{"n_layer": 22, "vocab_size": 2048, "norm": "rmsnorm", "positions": "rope", "rope_fraction": 1.0, "bias": "none", "init_std_qkv": 0.029, "init_std_down": 0.0, "beta1": 0.95, "beta2": 0.95, "warmup_steps": 200, "decay_fraction": 0.632, "final_lr_fraction": 0.05}
Each number is 500 + 40 x the weight over its row's rms, rounded and kept within 0 to 999. Layers, rows and columns count from 0. Numbers have three digits each. The size before them is the row's rms in percent of the matrix's.

# up: layer 7 MLP up, 640x160, rms 0.218, rows 222-303, columns 0-79
# down: layer 7 MLP down (transposed), 640x160, rms 0.214, rows 222-302, columns 0-79
up222 091:460502468447522518508510539539482446530519534498452520540560457490582479537511492516449450487509508507526502418572492508478495515473517514460486414416441513493443520515487487476536490492476511580549447590470450454473553544480460488499451503
down222 095:520521535520511536478514567444478479518485491473536501533564532484595495439492481464537523526468405503491511509469522507472483499514569502454434585578544485481554492510473536470459492504514500436433484559555509526522475407512519511529519443
up223 084:553522543471469514573474500446445492500640501473463509543503611474504470420566500494481517556479466549437509526464402559531571430507557486519532411579576543489524479544447493489498471482504492504501526551548518501465518528500540541507475535
down223 083:545554474517555504478456484545536505500467570495594507450535459485495481584452496497449470475492503515573425490477593445507441535532520492496489555511485504461475514466560556509410497474527491447480502417503469516479510501434561438484488530
up224 107:476558509462470487465509482538440512501520497477560456516476489555456465486561469434532436485449550432493513469505492548517534414568543520459512530458482543499567563498549481575589432543483437472402544564539482435467461517460491453474556516
down224 097:458472583503535427575493478493496570510498505519538479550534492505477496523483507577530481551569493490519480542476541461500481471434463455432437490498500546454397437523524422482462521426495551491561461426492518493553458542540497537499467455
up225 114:516416473474458533470474550495549500467584491454530480477460544557467491563466484550452507567502462502486438471537511552543501517484551497439497493456481525527550471476503423458456528545442539484462469490517446584484532482412453526502571589
down225 110:462533509485510508486493495506497526495515434514410470547511461472517450508433427515533516443504545466494575567517486507393421444465500492523447504492491498435477552523578447523464385372487512539446493467490597513475509490545515506507504463
up226 111:508532487498469485506513529538558573540493482469480538523561534479512444495464498579466550475548531476490489533476501389514584476484528493460531476475535491516544472504482554513494487538479527436463517454447417440516506487554500528498516497
down226 101:506500536443491486504544457469542469483460570552514548486493526521486494485456455509530554527510551553504543479461482550524489406478534449530464539506570498509454510523540508501515561489424535524474439485512485460492459534489526476476426489
up227 112:504560493458550494480569470491502504476453517503428539470455480509493570462546493501509533381500463543486451569475448475434457531472510538510539466506433508471519504542451523508458504502584545501463492458526440460476482489525420436456506553
down227 101:517534523455483500456492509510494479462507441476531483476505548546498524502473442565417539561552522563453501507591433520496528544451478534530495533566486496536474579565474485434566533533547507417585502518489480426493505513534594507503470504
up228 099:637519478469509504446519547557489525514498480534516520524496502455555471465509572478524532503504451460407470514486495458396439515498506509475469491599476519505529506552526472532498510493533511462411472518452489551453493487533565478554470457
down228 094:412521525509515494497504469587476463425496479530503499427554553589485529505495439554517466551557572513532502520516476441574511506532468505532576429466497556514467537428476553536523531451500470455545493561553441454548507537473405481448475554
up229 100:566525482551443516479543549501494470523516484446461492469559502488525489513546511551503489525539517531502481443477489459562465469553509543508426502522490488421481474545518532539474554555491568502519462559576401532434492494507606497489541552
down229 097:456489533432527517559436443530515565497464509503548464508499533492518420524425485480432470432489515476472499593515544470557528493408510453441516483477460588467485523491390555491535460430511496462485486456464509504549476490514454550526431438
up230 100:522471484508549568442519515467522474556460542549489547483388488491501541524508534522540501508550526486476475462596555585514516541533513497553498526428501560544450517533483558483484501558455465520535545495519543511479622438468463501409517525
down230 115:467490494485539486451480420526513481506525539565450572456432571511547486510544455475604500516555550500483503517523434493542466472477467425483494457513499517472475554523537448505504471539512537526530535522510506528482471521456489500479529424
up231 101:530504521550500432514479461451496546500533558443534499429478550596520479516467462538472497488500502501584497554428467502464464464485549521431524491492451482516433495382499515535400523545540554473504534478564488484534499555521562460533558468
down231 091:462481500439497541510532519532476514564537445544501476521534477410495540531520526534537479482486489532458492467628505574505536544507462486539433439584557554500449503578485508504572531443492448506534530567451458446475532425506477509487437499
up232 091:486477456486552461464500569418562510503428463454510551529477417505504492588477452498420499501475465525535574490534478495496479549565507518502433608480477507449452460464542504531498569519499572498531553457488505501478457466466502499519490505
down232 093:562527419533493550488538518495490550520476504572476485562592519493513487448549531512534452458503509537453428503432520545466484467559520466547534394591546515573513475500452522506480477477503429505415469468524466476496511477499482566427532530
up233 093:542619516518522497503438526524502523519453437442494451487537539466547499485487480478482463547485499495499469560525472492502550462553538468577587519519516537537514531494500489441490523485559460523583455507484438455478529416520532469461534558
down233 095:541403515457549563509484505450521490526455500552496528549501436508452457510538509485488522470551488562522505475485535497462453502478560485482471524491524468375499498468547495479512528492483531445460526473534493494478515554445544517516491447
up234 098:576516561535427542496610453487502466502502505533494462452477534451481482520501482482463431479544515458477546449559519555473525535559415537551487484485500504496440479526485489395484481430506515498536564425532510486475562504500486559460528498
down234 095:488524429448544468548448541524472485451451494477567496484562396522593478451487501499468535539533524524494449594528461493493475506442550431466530490501477501525496528456462538538522481529494501454468529473421482482488497499477476473621538502
up235 107:456487606514555481383473472494545452545545505441474533508492508474529443465471499450486477391509545483489429504438548481446421582502541582503523564565541551540446527546516474525502554524532534503536479556440434500565473508533472525479496477
down235 114:474418502553563380546507482514503450540512511445530474493531492471545547590455485541500537434482485447462471490514536503521485524447461504589495524525484462573496517525531513503447476499487490524490475517508495509525523540492505572539540468
up236 077:498471398536512465518561522542493490459486533515492537470538513526557549485515486571486483584470475439522470412496562482499439547585442471553451459467550514492413518469517469500530438509483452466533513481486493495486435464513445401504557487
down236 080:502502566489420543507441472453496513533508517509497522485435468490504443480490543483560503541432484600447510514490533522522505441457499516416543587434432460505593502546444530539454516552463541513466477470478561443436560582519538511469516453
up237 101:506555516546478533456501497536534546535556501463563480567498565462543482504412515525480535479525517521513463524498469508509467495524486507517551555524444578514524499552463465523515518560503505487433406496557461570486534470550561488503538476
down237 103:485426468563556435523470497606521539538533474526507477480546427515540537456471492531460544469527550450553504538437532508522450523450563487504571498524500500474520436467439512516450472440469462485567455436565451473462514505505424440516509504
up238 096:508447524503441489434504439482474467499431577516537555506517468531495550507510518511476479493471493475482562433455452507511458530484464548521478452502386558519474506522509504526533458585586500503511418488535522486476488480516365531473578391
down238 092:529545485560520464472462524506460541562562504473466487488483539475472550491459508534507481543465467552514435537494549457471523459545517540542568429531597482537523497511535552401476508442450508453462561480533497503452489536447580512458463562
up239 108:500541484435485508425555500533539505468484528487458562494465458514522553536460531513501465455512475533495517495556542532519498502485523544442441575456439488457431538479464397460493494531558477526521527431414544481609449555581507496452506435
down239 116:450513508503525496537408503562490495553544533545477570485541476497496438461497543475484556506507533496550485492441457485494456434532592452541488537491487534504428472536421521527480514448496510511554478515528444513533448519460487432509472547
up240 091:476614527550507461478481507447515517478404513524518440472511467509518539494429440492508420466527556515519555481530489443524532458538522502492474437515455526549494521496542520507429492515484450414488451445511508590484506489501454536434501513
down240 089:421500480513444560550505460464588459501549497454493565501545534447553527527516496471515550534499518474553465467547489516493466514467540490527435499533542514460496486475483504475466470472534544518531583527454507431549485433534511489539564503
up241 089:516488527493487532525499481531501508475531496552524476494520567529611487547452537568451566544466533457466456544490555442461463440446468491447468546513477509516522535464493514562460488572537514503528562445503464520505511480466514574509498434
down241 092:537471479505548482436475528450422557471518459537577483443494549534436500460512444471541478415538473517563557545542510491534536539552464546510456432510502588474466462497536547428538507449462497542494517510569489511534468537595512455517566474
up242 103:473556484512589476523489427521493475462509542550499524546504537564494619501446567468503408521501473513513446496505464564451537513479521510510505475446514486534476475576509430469519520542534511487500519447488428537550515530539506511412575524
down242 111:490442479556460516458519503445509463456519482471495577487486463528490490463529523445536549519532495512546478496519425535413568587449549505524526498473502548459547543517482520504568477476529495495514470489524452573579453475535515476509535537
up243 093:542518434489487538542513498455456523464486452541472550493526507449547467467481452507505459504522539511435431471570554473562527492520415503455520478541487469468557531490525522497514400441525540481511523446534444514460512551495454520524551490
down243 090:504508576532588467495505528581553542447534520436541475424502512465480494507496531545408552488518511519544585509527532490336528497523536381459475491456478515473530489491543492437518494517444473639461486489501563439505459524600462442477500469
up244 102:554574539503426497580493505546508467476490553494465489513494535512476475423499460456511513453429512515450465508481475502361498506479538578444532481541439468424497534473492493462424492484522553494488569489444509573492585462496432505432415513
down244 103:515477466526528496498493511494508493444483483531548489508562483484497487605468484514483470566487464482513553458476471401652495490462506492448498547497492511508544533524484575536529476546461484526548450471580476410490493538495551477509572524
up245 109:498501509596533429450487460484444469563545526490489484518480555537467504498492508493495497489482517449525491459522520506529499488509450492435490416497507544476482505549541459459524414521512518378513556555518449468506418525453437465544499543
down245 110:510520439569471495530482529439519503457489508476472476477515531457512416577494500497515488534487519482481448492407533532469418522475508543463553508488496400546476494484489483502501504470436488528465529488511508477528490536496566590516509480
up246 092:541479500528467534574505549487517529515512502451520521480533470522502450423520415535484434377521558470458484555471504528534459412501547529566536535413541549545474489572500538508452482487531553569487464543542434495524462481486515462560487512
down246 096:523415528487477483416491542473467476563530539511479545473458470490527473515506567440538507582510444507576554475474461486494554506525501485479437500584494509467487541497483508440461531479426545448484493539539502578533494522510478495444507516
up247 117:488510530566526502477474433449494535484436477487528499463481558493487507496490469485580502456474469477505498553457399516561475503530569490429463461475497536443531540501553522486510464566485523495464473507497443456545480469569546465465527502
down247 116:517493470463540496405448439424524472486479520519497486444485507538578432540520476491497537558503529519515509513505522511562507454515456533528474594455504541492574480486462545531479522509536555499554447515582528559496491485429450508501449440
up248 100:524539453492536415496503486442522470486478523530501550558501505515488533547486460492404491439496473463516531522511523529465524494424519513425536484472482478491444507478414479475473403504471498464459491467480562525504508419483461465445556479
down248 098:504501502482513484520554499498483522513540474451429467479434487460534483450504566455475441546514491455578469543457531515543557506500494470483513520452547449449552497502531485441480549518547536500496544450501421583462488571457533467568470541
up249 119:550526513501500534521448477429505411462441584455535464499547441517499490512437517441517545485522504465490526524503490527526481531532480574461470527478486561512524491542500523567528520455524481517509572515422504603463490521496496441446466497
down249 118:556511498573491508537444507515547496508514470515463548552509466470488482446456501483518497557439558513463442457502434480440496529536571572485432485508537505546486499506499498507490474557557516521518471461457554544452425542481531485545472556
up250 111:588591529547525503508495443451546447414483505514418497433461537489494553477468467519493545492462512458455506496489545485502504536470513615470485510538477549473494507464508570497461487477469503476427536416557479566509552455492440437530527507
down250 105:397402503419495465530508578508453558521522480490540471543502418483531442547515529498482449482515464502527403484467500522501505484542476470485514490495490450457515508513473478552586512509507543562592432605483535459499460583521547501506538500
up251 116:496530412554520482536511415500471490429523507471549483499490543476530431482544465508496491456497511506550456498489561521515513484512536524451520547484464434507496483509485509419490488581512553502482499462454547532499480513494463488535495535
down251 120:496480467505457376475515562517509522475503485447586502545464564537514518493507536492517565515499494459526450495571456487528558534470502422442463594457515516535546541519484432487594506492463440504489487541460463508438464476574524501492490611
up252 105:533490467540470388476535581494519420499477542543468419588478450527477524525548513445447496481443390576488431448465499456498478520481500492473547466469520502512473454525531570547458515518435548507512500602508529506489523526476510569479541489
down252 093:486436535524499589513476463518490620496473424476558520468560508474515559532472479552537523525566551467514520585555461586529504506491531506485513514561471522503419579505517435485550475475545448467471498452458445498482511495486475427476531528
up253 105:550458497476476532467477535443526506452490491510427463572508500506493447579456460507426524507446562461530489487477484502486502465502492535533445518488545592467447503472574550492436577530470470437507508428484550603492480470543505513494504492
down253 103:482554506537528462544476520591479510521560591501512466496528520468497514458530493425555465523463478554467542492517488455525403497502441508441549425480453492480493490445467410551528473448540481489475482484467477436459594435461490461554493472
up254 095:563409482453482519529518551488575495481515546499466492529513525531568525515564501458575429469466469522465525534459484497538452503463506503557535499408509552463467497519504540575480434468468532571494526500486538507539561508453436525505532489
down254 095:515463513491572481495455457471503503598499526519524528495507483483482494470490516534418519540517496524495501430543507450463474501583497539434499574562473496573481486527514480426439482486532399508510383435519480496470547484471549537527509529
up255 109:483601495523500488552430518448500492458522532508475631496518551553507442483480492466526547542519491488482510484507495551440553481466469470527461532510448481521533535592507519420463488468553504515519454429494494447434552465477477490497536472
down255 103:452431583496528537542510546552464470518467496448529442471534432437461497488529403545538466416530458526472554500490504503525543448557514542501502457508501504531453490474480507530521546589461467499484494471512544444528499481520517501417471544
up256 106:518489548434507499491515493470584478516519453472528483535466450488475466487472511456485575501567531537594546590584470452507466473441489488479479497482527465531486483495468540511443532546495606506519489417503499486437448511501511534560458480
down256 112:465483457539448467498482499534557505461478452459456483561458486533490540421516487449563508532513529538499507552463528502522555424477499502498493555490514524587521497455415462449490450479576555460557408524526567472545530471490509472540512489
up257 100:524505540423539480480492489488539487598524521541522537537547524469552441483455549535485487501521552434473441540480460471483535470455421476536476515478471510569564511544449539510370497465502521523522525528528560521473524402497427509481535481
down257 096:553538452543456578521448562487545522420503436541534447513504425570471511482473499424576470531540491533500487463525525441462500539466626561491526453557556458497499470547497541508493452480499493491518545489415448570525470537484521473499446505
up258 107:498535465610571416478522450506437463490512486444518504412524502512442509508466492539505521478498510508457430446522476430455495501482554475443443467491437473478518524474489449449488451558552570490514406539547499524530540489430432471521482472
down258 101:443497543460474519479542578455518530536457494530544483522507493490541523422486539516463486449503424433461508561418506512488483468535399493541546484511545556483494469495485534532485485425511557505501542511469477459474503490552493541471540484
up259 093:486507473451504451536540534451552480527557537470494462470547478526473497540473537558541419496497456485514522546564543521489558431510478503426517499501465544554574411530531534470485488575451500473482534505543515541412506556418449493518402545
down259 100:539526546487506532504451484499508532566584480557524503451480478544480493473573501477532552499570506473464547479549526414460414451453487490608507533430469465488473524477499557471399546554507471545473471496460522591464495520491509523535481430
up260 102:501539485531417501443513517510486437472489543524462474473520524544469477440505486519495522512470472580562549439481584513551501479495524527397511515481532457445480567561532473566538478513561639502482464551521479482465410506457477521465509476
down260 093:502494500435572481544457489521522585589533487451570468538493466454521509566528461466472480515535507472454463538531467477478461530506504461562526523549513508542551423432482554412401508465450392501535558469487529547503539452562542521494501527
up261 103:500457465521555434556475558495529460505481538482434450532518466560457506478422563486514530534534509496483525537534529504400480468470530450467546501452588439446498521448425468476488536534545520488487480473444535538423458520489451556486485500
down261 112:400463533513487519424473454468520491527559515534428485559437497457450473459431464421586479473458513442467495478438484534464545480407427517470455485411453541479549450503485480514472522447527486501522463552520525452521480533499531476485530480
up262 105:429479423551564477531533422452509483474558557494514467539426482530483504537559496453489488461472494582508512489442423515466405547530556460475499544481517477508505434504539437582491477524489461559480473512504564454440503470465559411473506488
down262 095:491506503462535486509504628461496496502529514457502600477573472484480485431528499524480477501510431455564547495592558500487544430481476547443484491511433535467460530513464536471565564518470532557504454456500417535557499494521482525510472502
up263 096:525420463520516510498419469490447476509475551463523510453539512544407502530488506427494479549530562457508409517428479482470538514492476483447452429483519496465557487489518507478450521479485488491475526354487474553516465587529503466445446548
down263 101:527491441452445509528455467551519630445509493517423480520477497427533610542494490569499459489502590547515522549514513463542513483515529559497510455554522475526407523458462473535472465462521489560534458514482467514453523551485506533506591467
up264 089:476517452503425509513503472599535417413491520601438556522491497551498613504598511506455457481495508543565479464473487488504467544452528511548562466568573517517490475489434474549559475483446503490519559454457472420479537521541481485460497500
down264 086:501467537517552498514461552437469530549507487444559495509484465459504377521426503475563524465518513505472453573536511467529470440557506496448468512422463455482497459502495472479454569453558434571487482521536517617517475447473508492574488517
up265 101:472423448503485479538449516458450473508512527505489478531499541529478560508490505509531484465529529490483492454568495463443440485494500511543450510431509434498500508450458358462423469512511499506469505555467484486571480479506450549492470509
down265 101:439543529453474477459517502520511432505461498475501568505556533485519545492471511524472496496446425531527448463550517469470515510549531518488506500514522495582496489578465549494553484491450474485481488496494543535575463489474525538518515493
up266 099:471534429539507451515465505507540456571474504452580506489555468564531429528505482481539610524470471482517502435471547563496460519490565503458489485506465514470509536523468462541528409457544494533465498483425560484545504509498420504520548466
down266 102:569446513540468498524523537509484548444527519481429486533452501464512513471470510513470436531530497552515454492474443459568496439559536474482528528465489497552518501397503520450493544553512490451518506550569410514388485486501536460550536516
up267 108:487485578533423559494522479525423543558546536455523442498517419469596478492436532487541524514494532511504475536522545502575501486490479473466499537562506533460491581542518453482470516456448508509462513467462470490512535498521449560450435534
down267 123:479562601565439525445547504527507521554478491482441437539504508495499527486454482466522538454525454486505489483499499475587468475416468544480534512451517516449514531484430454501537449537483494535501446518523499427606534479517467458449524513
up268 107:520546575575466531500533499379530522541475457452498465476524564478451503491502597501498469522482512413577393495574550488440465409541533585407497542548465482530487539527471468442511528454515481533511467466541496549531466508539414508542500482
down268 116:524536454480488503448493467491514520430590505509553484427503508438505429448519413444500475516433546594468448520583454494472530455480439475476527458432542478420477533517489481487593545494451461512560452450484471487470514531548447531536448469
up269 103:508524520484444506571506547485441570579475458470473560501523580507532404474510451495455477482507490534552505506489475502549515427585583514495536470473553451498499527519430478489492476528582573521488523467489588464524473380483539448507474442
down269 089:555477494593548496471480483529579395455502541565498476527476430470512580517462522498510506527461495412464548536485512499450430565441460499509526488521457554498530505476549447539504512469434471497560479510492456536504515564564430501517545535
up270 088:499466545497473499520549508510500500501504536464516509466521573419509581513537520547492444473504431410574524448395498546466506499546505442520437476525533456503491534485556534517458478428526494481467554461534496503505524510555472497491379522
down270 086:558543474514520497554451553486522489539496468485516537526540479574475445552448484439497517481514546542519520548559468453496503532467465513478569485520473538517527497482586416552583531595502491467508454527501510501522486513447490489491572445
up271 093:508457533513496498533556465548484481495479498560597596453431530479556565486503495479567550488611494443502561538505537525492553532451441497482538499482506429462508473467497469535502473491492492519472499452479494499521534539584468500485469513
down271 089:455537506554434502472454592441498561536541480505507475563532464501474461473518485594496453485463521536494432505410537544514490505490485514540482561555555575538423561506523529499466536440491487493508466518519448517465428518400541495483471476
up272 109:446477515557434547555465569471508569479438445546437497510461514519454507551460530535477542451526514480520560510440477449521501484458532391520464538490604462430503451484539456556482547476495534421521513490514504475498575535519557499424522446
down272 113:507436532516583499506482450516479476490526516536535465524461547551459556506529492500445459527490499528451514535543474457475584447437501525445562545456546560478469447529422549429529472538517459490597541437477470524521534456547480555465446449
up273 099:467501536511467646522485523449544543496530539626418566498507551517542544490522447578503536503519527531537463488500492475482487554501554592541484540430470513526492473521463461499490502481513537495560426504397515502477408487490469476475519461
down273 096:468528467540483462438501488564543486505500413465533462515511528545479452541464530431474514464532495434489506506536513429509515493532533508536500451519479496571503559461497518443536451543493491489456590551548492488540495468430568539585515516
up274 105:544564542536474483492488502514488459556539485460546488520490532482641490488512531476434452509547490486448479490493432594457454497479522470556586504482551498462486459459559466524568500444479481462498479500515505503542521460494529541496514459
down274 102:500516499487483520437604446456487547467462497525417547497465558485482503482515535505532522471524487517492500525479562448498579537526455584444422482559426517534525549485498503427525513580513506538465564487444457510435432533492460475583503570
up275 106:504552511443467568500512551458498517566458514457418573467510482496438479540516503481510530412416559594478465477458517451542439540492457579441517538489529551489411590542520529579427520454423546476469518461446517493566526430498492504470521550
down275 095:513427485528565489490444531482526498454545567493508520485536467522591509579490431463512462558430492434501478476577484569512504418543552483533445483482544499465462493511533535507567522489551557477556466464516507475461497546510465501491488469
up276 096:435488561527395488505488543489522519574474498547484576568469514535485506480485554467523452471490524458564475547472475497502419525482458476500463483487416450443514522480451510525518396477530475507443497563516463493492521523500537476513485568
down276 098:480599431507493558466470475500521440516457513504523554550486556508490563510546455517546522458482444484464531460503512494521575429519536528555475523507570510469499496461501522483476502509504404457519567462537489499580538500462506538544495431
up277 114:498400429494481530505516536477538485441561487519524536478475501446544490564501457444470549500470471562477470482514467356414428481465519496502485501509447463500461487515453474466464460484500444533627572504486488476468517517457517509527506492
down277 104:502533512538494453579487440522480551530463543521549506545501429525447510534447507535523507550549580452492529525638443567563485476519489481479495491493526469423465501459505486548511544523469516485492453559513481552500462469509526477459493558
up278 112:455501542461523481484500530504493518490462481530476466520518479547526476480524474548447584491512467451482478483548476496511466496614579458437519448481467480455467563450499532595454462544411534515527462522505454571459470490519473452500502533
down278 093:561402449482516508516516506516496511489513532500547490499489481439522475516519543431438444465510537512543510485443581457521555552449386499555404537498479524515433471495502457439486506471564476495479510479518466506516513500447571515470481470
up279 096:426507492503505482549511575575541449450514496515489539544502551542479475584528531495501473497519492565476477444533490510540515486444527527428532461528479523500464533520537584506399474533617536588462532492528484468514520462471499479479489442
down279 090:488550495545536475478507421446464531494453509499484473398476444465541569445529479448541529501492514440527520504449506491441456484464498497548485514514542439545520493480455411502529486500444440437474516494471511550500474503567563483469513517
up280 098:497520535462502564520532502491533473545585534495505580524530410526502491493508460500510522468511522540565471553514456497469507528529525492529490453466486488514500515508444533480483522563504529498562473464455538476489549549513567480436490532
down280 103:583486449473499499456468498574523515454498453556465504515480520478415503462444560469508465479456485460429539479523519468559440465470444525521548523523474442523467542461504509482553466452554464552542469479509524552466516451576548520530438515
up281 089:512490491620496547523489504457565536460489466522585456518469557478530470412391610484494430511474529561464431471550517501517509465562435510443485479504470503548509526445515482475487482479566558504431483493483489508478503411500519515494534483
down281 094:464502522385484460453465407602437509471463469514492545501530464526468505491572434433507532471432483584491492515487459507513527480488503480538477556586544490472486456541520517508488464535416484486502534480514511500523512559498527462560492500
up282 105:537552411506495501512453479505491430510549565524515547522600515481577490463496479482436532463499499545514457563493482515539423484524440490525482488504573452440436500510460458541523434429544515487425454511527514441502516570617536506443465561
down282 106:508513483475497487504522504392520460493502408506513475536444456516457466548483459567519459544447455508496477432527458444441493529486516532447528442410462531460599492487568473484436549477503485526544459503417477512487470494452530459508491453
up283 103:515493632445523381526459522459480543462549476520549565492454492503501543548520433527505513554443526495493495541581539490501468524542542489462554500469503529532488389453534490555481519531474487446550444509451468541530483539470537422453499464
down283 105:466428490490496531516497487458568517535503465500550431496476476479457485582463523517466475473455468518525510556525448505558490531475574542504515496471540506461527525531535447523528478495540475456457503575482610431552579546511535534551444505
up284 103:473461558533555539501547447502488480533496433540458504442389531465526449447447514507499502441549523479516505551452522463535533616553523505530484492501544547502571457542503484492589483471458522463534501512508545472569490524487531486499540490
down284 113:503500462482531461515480503479502438597483548437505542460463506448462463504447516462569489531522445559438543490562473482508450550557468489559526541506482486510575499537551448536486490516432520477496583444422387525485541492571506493430574484
up285 096:520539513463541484479460498570500516458527492500464514402467524468512487494538580472525576474519526474565496468509460494370529507462463492486462507411519531516517514550543551440486521468456455482543529482504469523456516529533524479475516499
down285 102:504482526509494533553527474439535514515546544473526527552598454516522524464487488477540522578491468475454522486516553486558410535489529544502525510540509500477481480378512566536560428515534517496465480471507520449544504438503504508568490415
up286 094:520510546522492417420480502552522526549453488483471475500469563469582488590502513495487519517533458457527496518537451544577454520485485544477555538482483545586510489469519499513493463445487438465526399524472501536438448550543440465484566484
down286 094:493497482461465423572540494459416574503507530524390542543489503515461517486427425473448424493483502536429525524521505443554562525502549508588424554472515471539456434533526484548487489431488546516525433472459522479480502473489511475535510494
up287 111:505477466464510626558477436516519480525552511524542468477516458558496490540462502544485532443493453553549533480480540460456494508555484572504503578504497431546528538513525565480496473423434505519533484475470550505508464527545481510506495509
down287 116:455495529469504447480574471507449471521512487515542539495500476504498541453511563532433532434445461473434521508510549522516465495504512496503459567521552495529558566477503495436587544519482520473540550482532484603497471566496517451450463570
up288 110:483471455458532554523534501437537495505509599418440572420458537526493468540517500511436523525528542413578509433476490554526436429535478490508490532448456488508483537523525462480516469599568541552532502523490429498449496503486419540509482488
down288 100:523511594487518445470426509548478520473556459526563500545531442509486550489469519463535471528475467567477474502550519485479543498461489547478517504474502512450453535523541533533489534459510483462491531467495579443522531544504527471553456539
up289 110:486509513509522492538474531527571502500559529439575555493484518565488449459405451499454514454377478532509495490513504496636483464532484508446514551450509492450490506550551512512518463518439522500520514538482517477506540469472537504525526526
down289 101:517502522511466524515552498439450536441489524532483471502505548413540455565577526499455510524542459487485459552559482513485482517475543508509497435548523457524513465479471470451516559491529503491540461556395394484505533501467467513522487402
up290 109:467505507589485521540516512485513475486479495566515471514517547535511488529482477510500489456476417462432516455457500477508452440496514460478565562467503429441520519482477473567494572446527554548507498489503452590519489491504572477562494434
down290 108:578473494443503488451484525489479515486496528450559468526506518489474500448501469486486467546491509494543478484516554544553507496492486517513456476508474552510500487410575584500466431539499545488473525451479603477488512464509465517534475542
up291 118:504401516522498551463465547514499459556489528525510465467483450535527533509542444546516484502484489462487560534492470533557466423582456522519524533487558542460482498526491511448477412443466527537445463491545450474488450482474537495421519396
down291 109:564518539540512533501523521414431466473514492469511502483525506510503481471509525504503504524441518494513483512501542466496558464485592482444532461435531473522446518507522469510482544466462557518551489597597514508578538558515525424549431521
up292 107:460448518593539457536471478507541454420518511512522520508480541491441522562497458477539469509539538522502461548456445444534516480520504561547485519488491513479542470507454518467493462563461486444481417524534521464528472487505563479488476471
down292 120:519411535442566478460519525447467503502509437440488553510548503487466442542533480504521510486421536591471530514539460419479550503514504600439542420502500439484554464451445475553463486505434546475506458503509484496544467534425507446495436530
up293 115:584506464550485524499520489500502461446472473588467492517556432488490459485478495548475433508547504582493527507537437520499569425463496573528471453506461560582573467482511470548519521476525494537543483500439565488502467585557528431544474524
down293 108:472542520534491490473507513503572497557474479447521517474413538531517473449493459468582533446479521528507552480458575462453485616532475474514525499525520428477425533455535528476514429517497556490494534564512525519448492448452525497472540523
up294 095:480530549540557505570485465507452456510514530495486476508537470503484450489467446451404411531512451474540475506458514476436496534560484505529484471502544518466442490489432485496499521491426513528504499547453530484481440495545548471508537507
down294 095:501480458496482496497564475470490521455528470503482530477463483478526568510517500495528541433515559479426467549547476504617532519498513462532493492486403504519479509510545483497493454465528494526465551484552461498475482508498447479536473488
up295 105:494520501446401512494534475458516516456485557503450522463510472566481445440440490483511405495504442484465500554461513494522501529483490562496469476489504412495571564573467509514520509517511505544521564460523529491452510466533530475501568531
down295 102:478420536528547504500469544497489457529492550479433442537474585449500486484536473492498519564493531490466482497507458464501446527507507415489490484486530482536500460435522408430470481555434497440459456502505510475562519511542515513467473530
up296 101:471415547542437519461450458459518472472461477558501463479526525469497534466459513518551497503518554467489509537482533483493472566546504487565552578528530486436538497434534563529512558539503477491544494550508500541531462505542624466437480528
down296 095:527509492507500547527486581511471491509566587480481568506494475476493478495426531521521521489465495475514490472522431554473461461484518515439482491436492487476524518564445436549535442429474538544485534480465475515452530491543506497519452526
up297 120:503513421482510525487454513445537524417525510485498563504446556548460468494571474514476445479528442458587529459442497495540551493439465527533525504465554555488496511498614502469470578533441469482538477535535493538526473478419480503475550525
down297 111:475466511532524448528503511510508538572487453514536482543550512519488490530521532525447484475479569518506471495523507487480464480495402478510551436504507412502440536488467528525499527515478528484516475543513519423539442539510511465496453534
up298 107:500562485496493486540467522532489515454562524514492547523541486536585436519485463449488530461513516582503510493528545524427415527502524548491536491462478524518492531486434496517433511579494471507525440530547543437526446521440535454479582513
down298 099:539445538516420535479517503507540472526499501553515446502469493531444546475533552542510453510500519511538469548500428498504585484491491472496480514533515484500560492495503498520571496444467520470490570468451490525495534460500496494526486506
up299 100:510571504510506438498539546504525466448488526478521529514471484486525468582454596523547504503438490466392491457548516508547477527473546542441461499542492464473498481526512521428465485523512473551468500511460540517510527471508497543442484479
down299 102:503479466468545554476581596530505489546439522464440543496454575538570446544459438570434525462509557520473503529487523493523432468497517476463472503481465516476482543485504523439439488510501526476464564521560509485493517508535526530487502491
up300 086:525544475532473468508470502562517466481521495524485474517506582546500517428511446486459447520494504471544489541444455473486473582478496511476488514506512437489483500543500546468445452478579520482477469502538443579453508525495541465495552519
down300 084:564475497556615508480516486391543462530450454455544480474497441522533462451463548432508549483516477486476498486567504521493506483480485454539491457516482545472512502449524542529580484547526492535490535487483516546540553530510458444492551494
up301 100:510442536597463508527474442457473511504469491537510529495542526533576500561388477515461446496488573476500510490538494488566532499532474512543445479458519499512512625529486414439529484486553490457480477456471528534559549491426542424453508505
down301 101:522549506441491543531463481528425494482485499528461458520494511498421495448532484499446531497463531581530463498511502546460417451497589481431521536575512473470525449451426604509463525514550570488549471511490495486500480479529464538506532533
up302 096:503483464482508547515468585581544551487546535538518489521528544553480412527569526478484499553477563517440476516511481474467446448498526475456544445455547565519489500595520509548510454530540469486529482522542505416453539467495545487442456566
down302 099:466480561573488460492544486493479520515461502442483439533483461513573501492477497441484462518468487520582434425465440497478546519459498491512508578556462445507527525427474519484523507490498516509447533536448519531457528513473507439558486531
up303 107:536496513465491504463432536570516572513535518489532524467459540559450495536468509483455506487570551511484525581484511517464496519518487499475525473517421547537500553560480541461497458482464518515564488488526462449468499526486513387515480498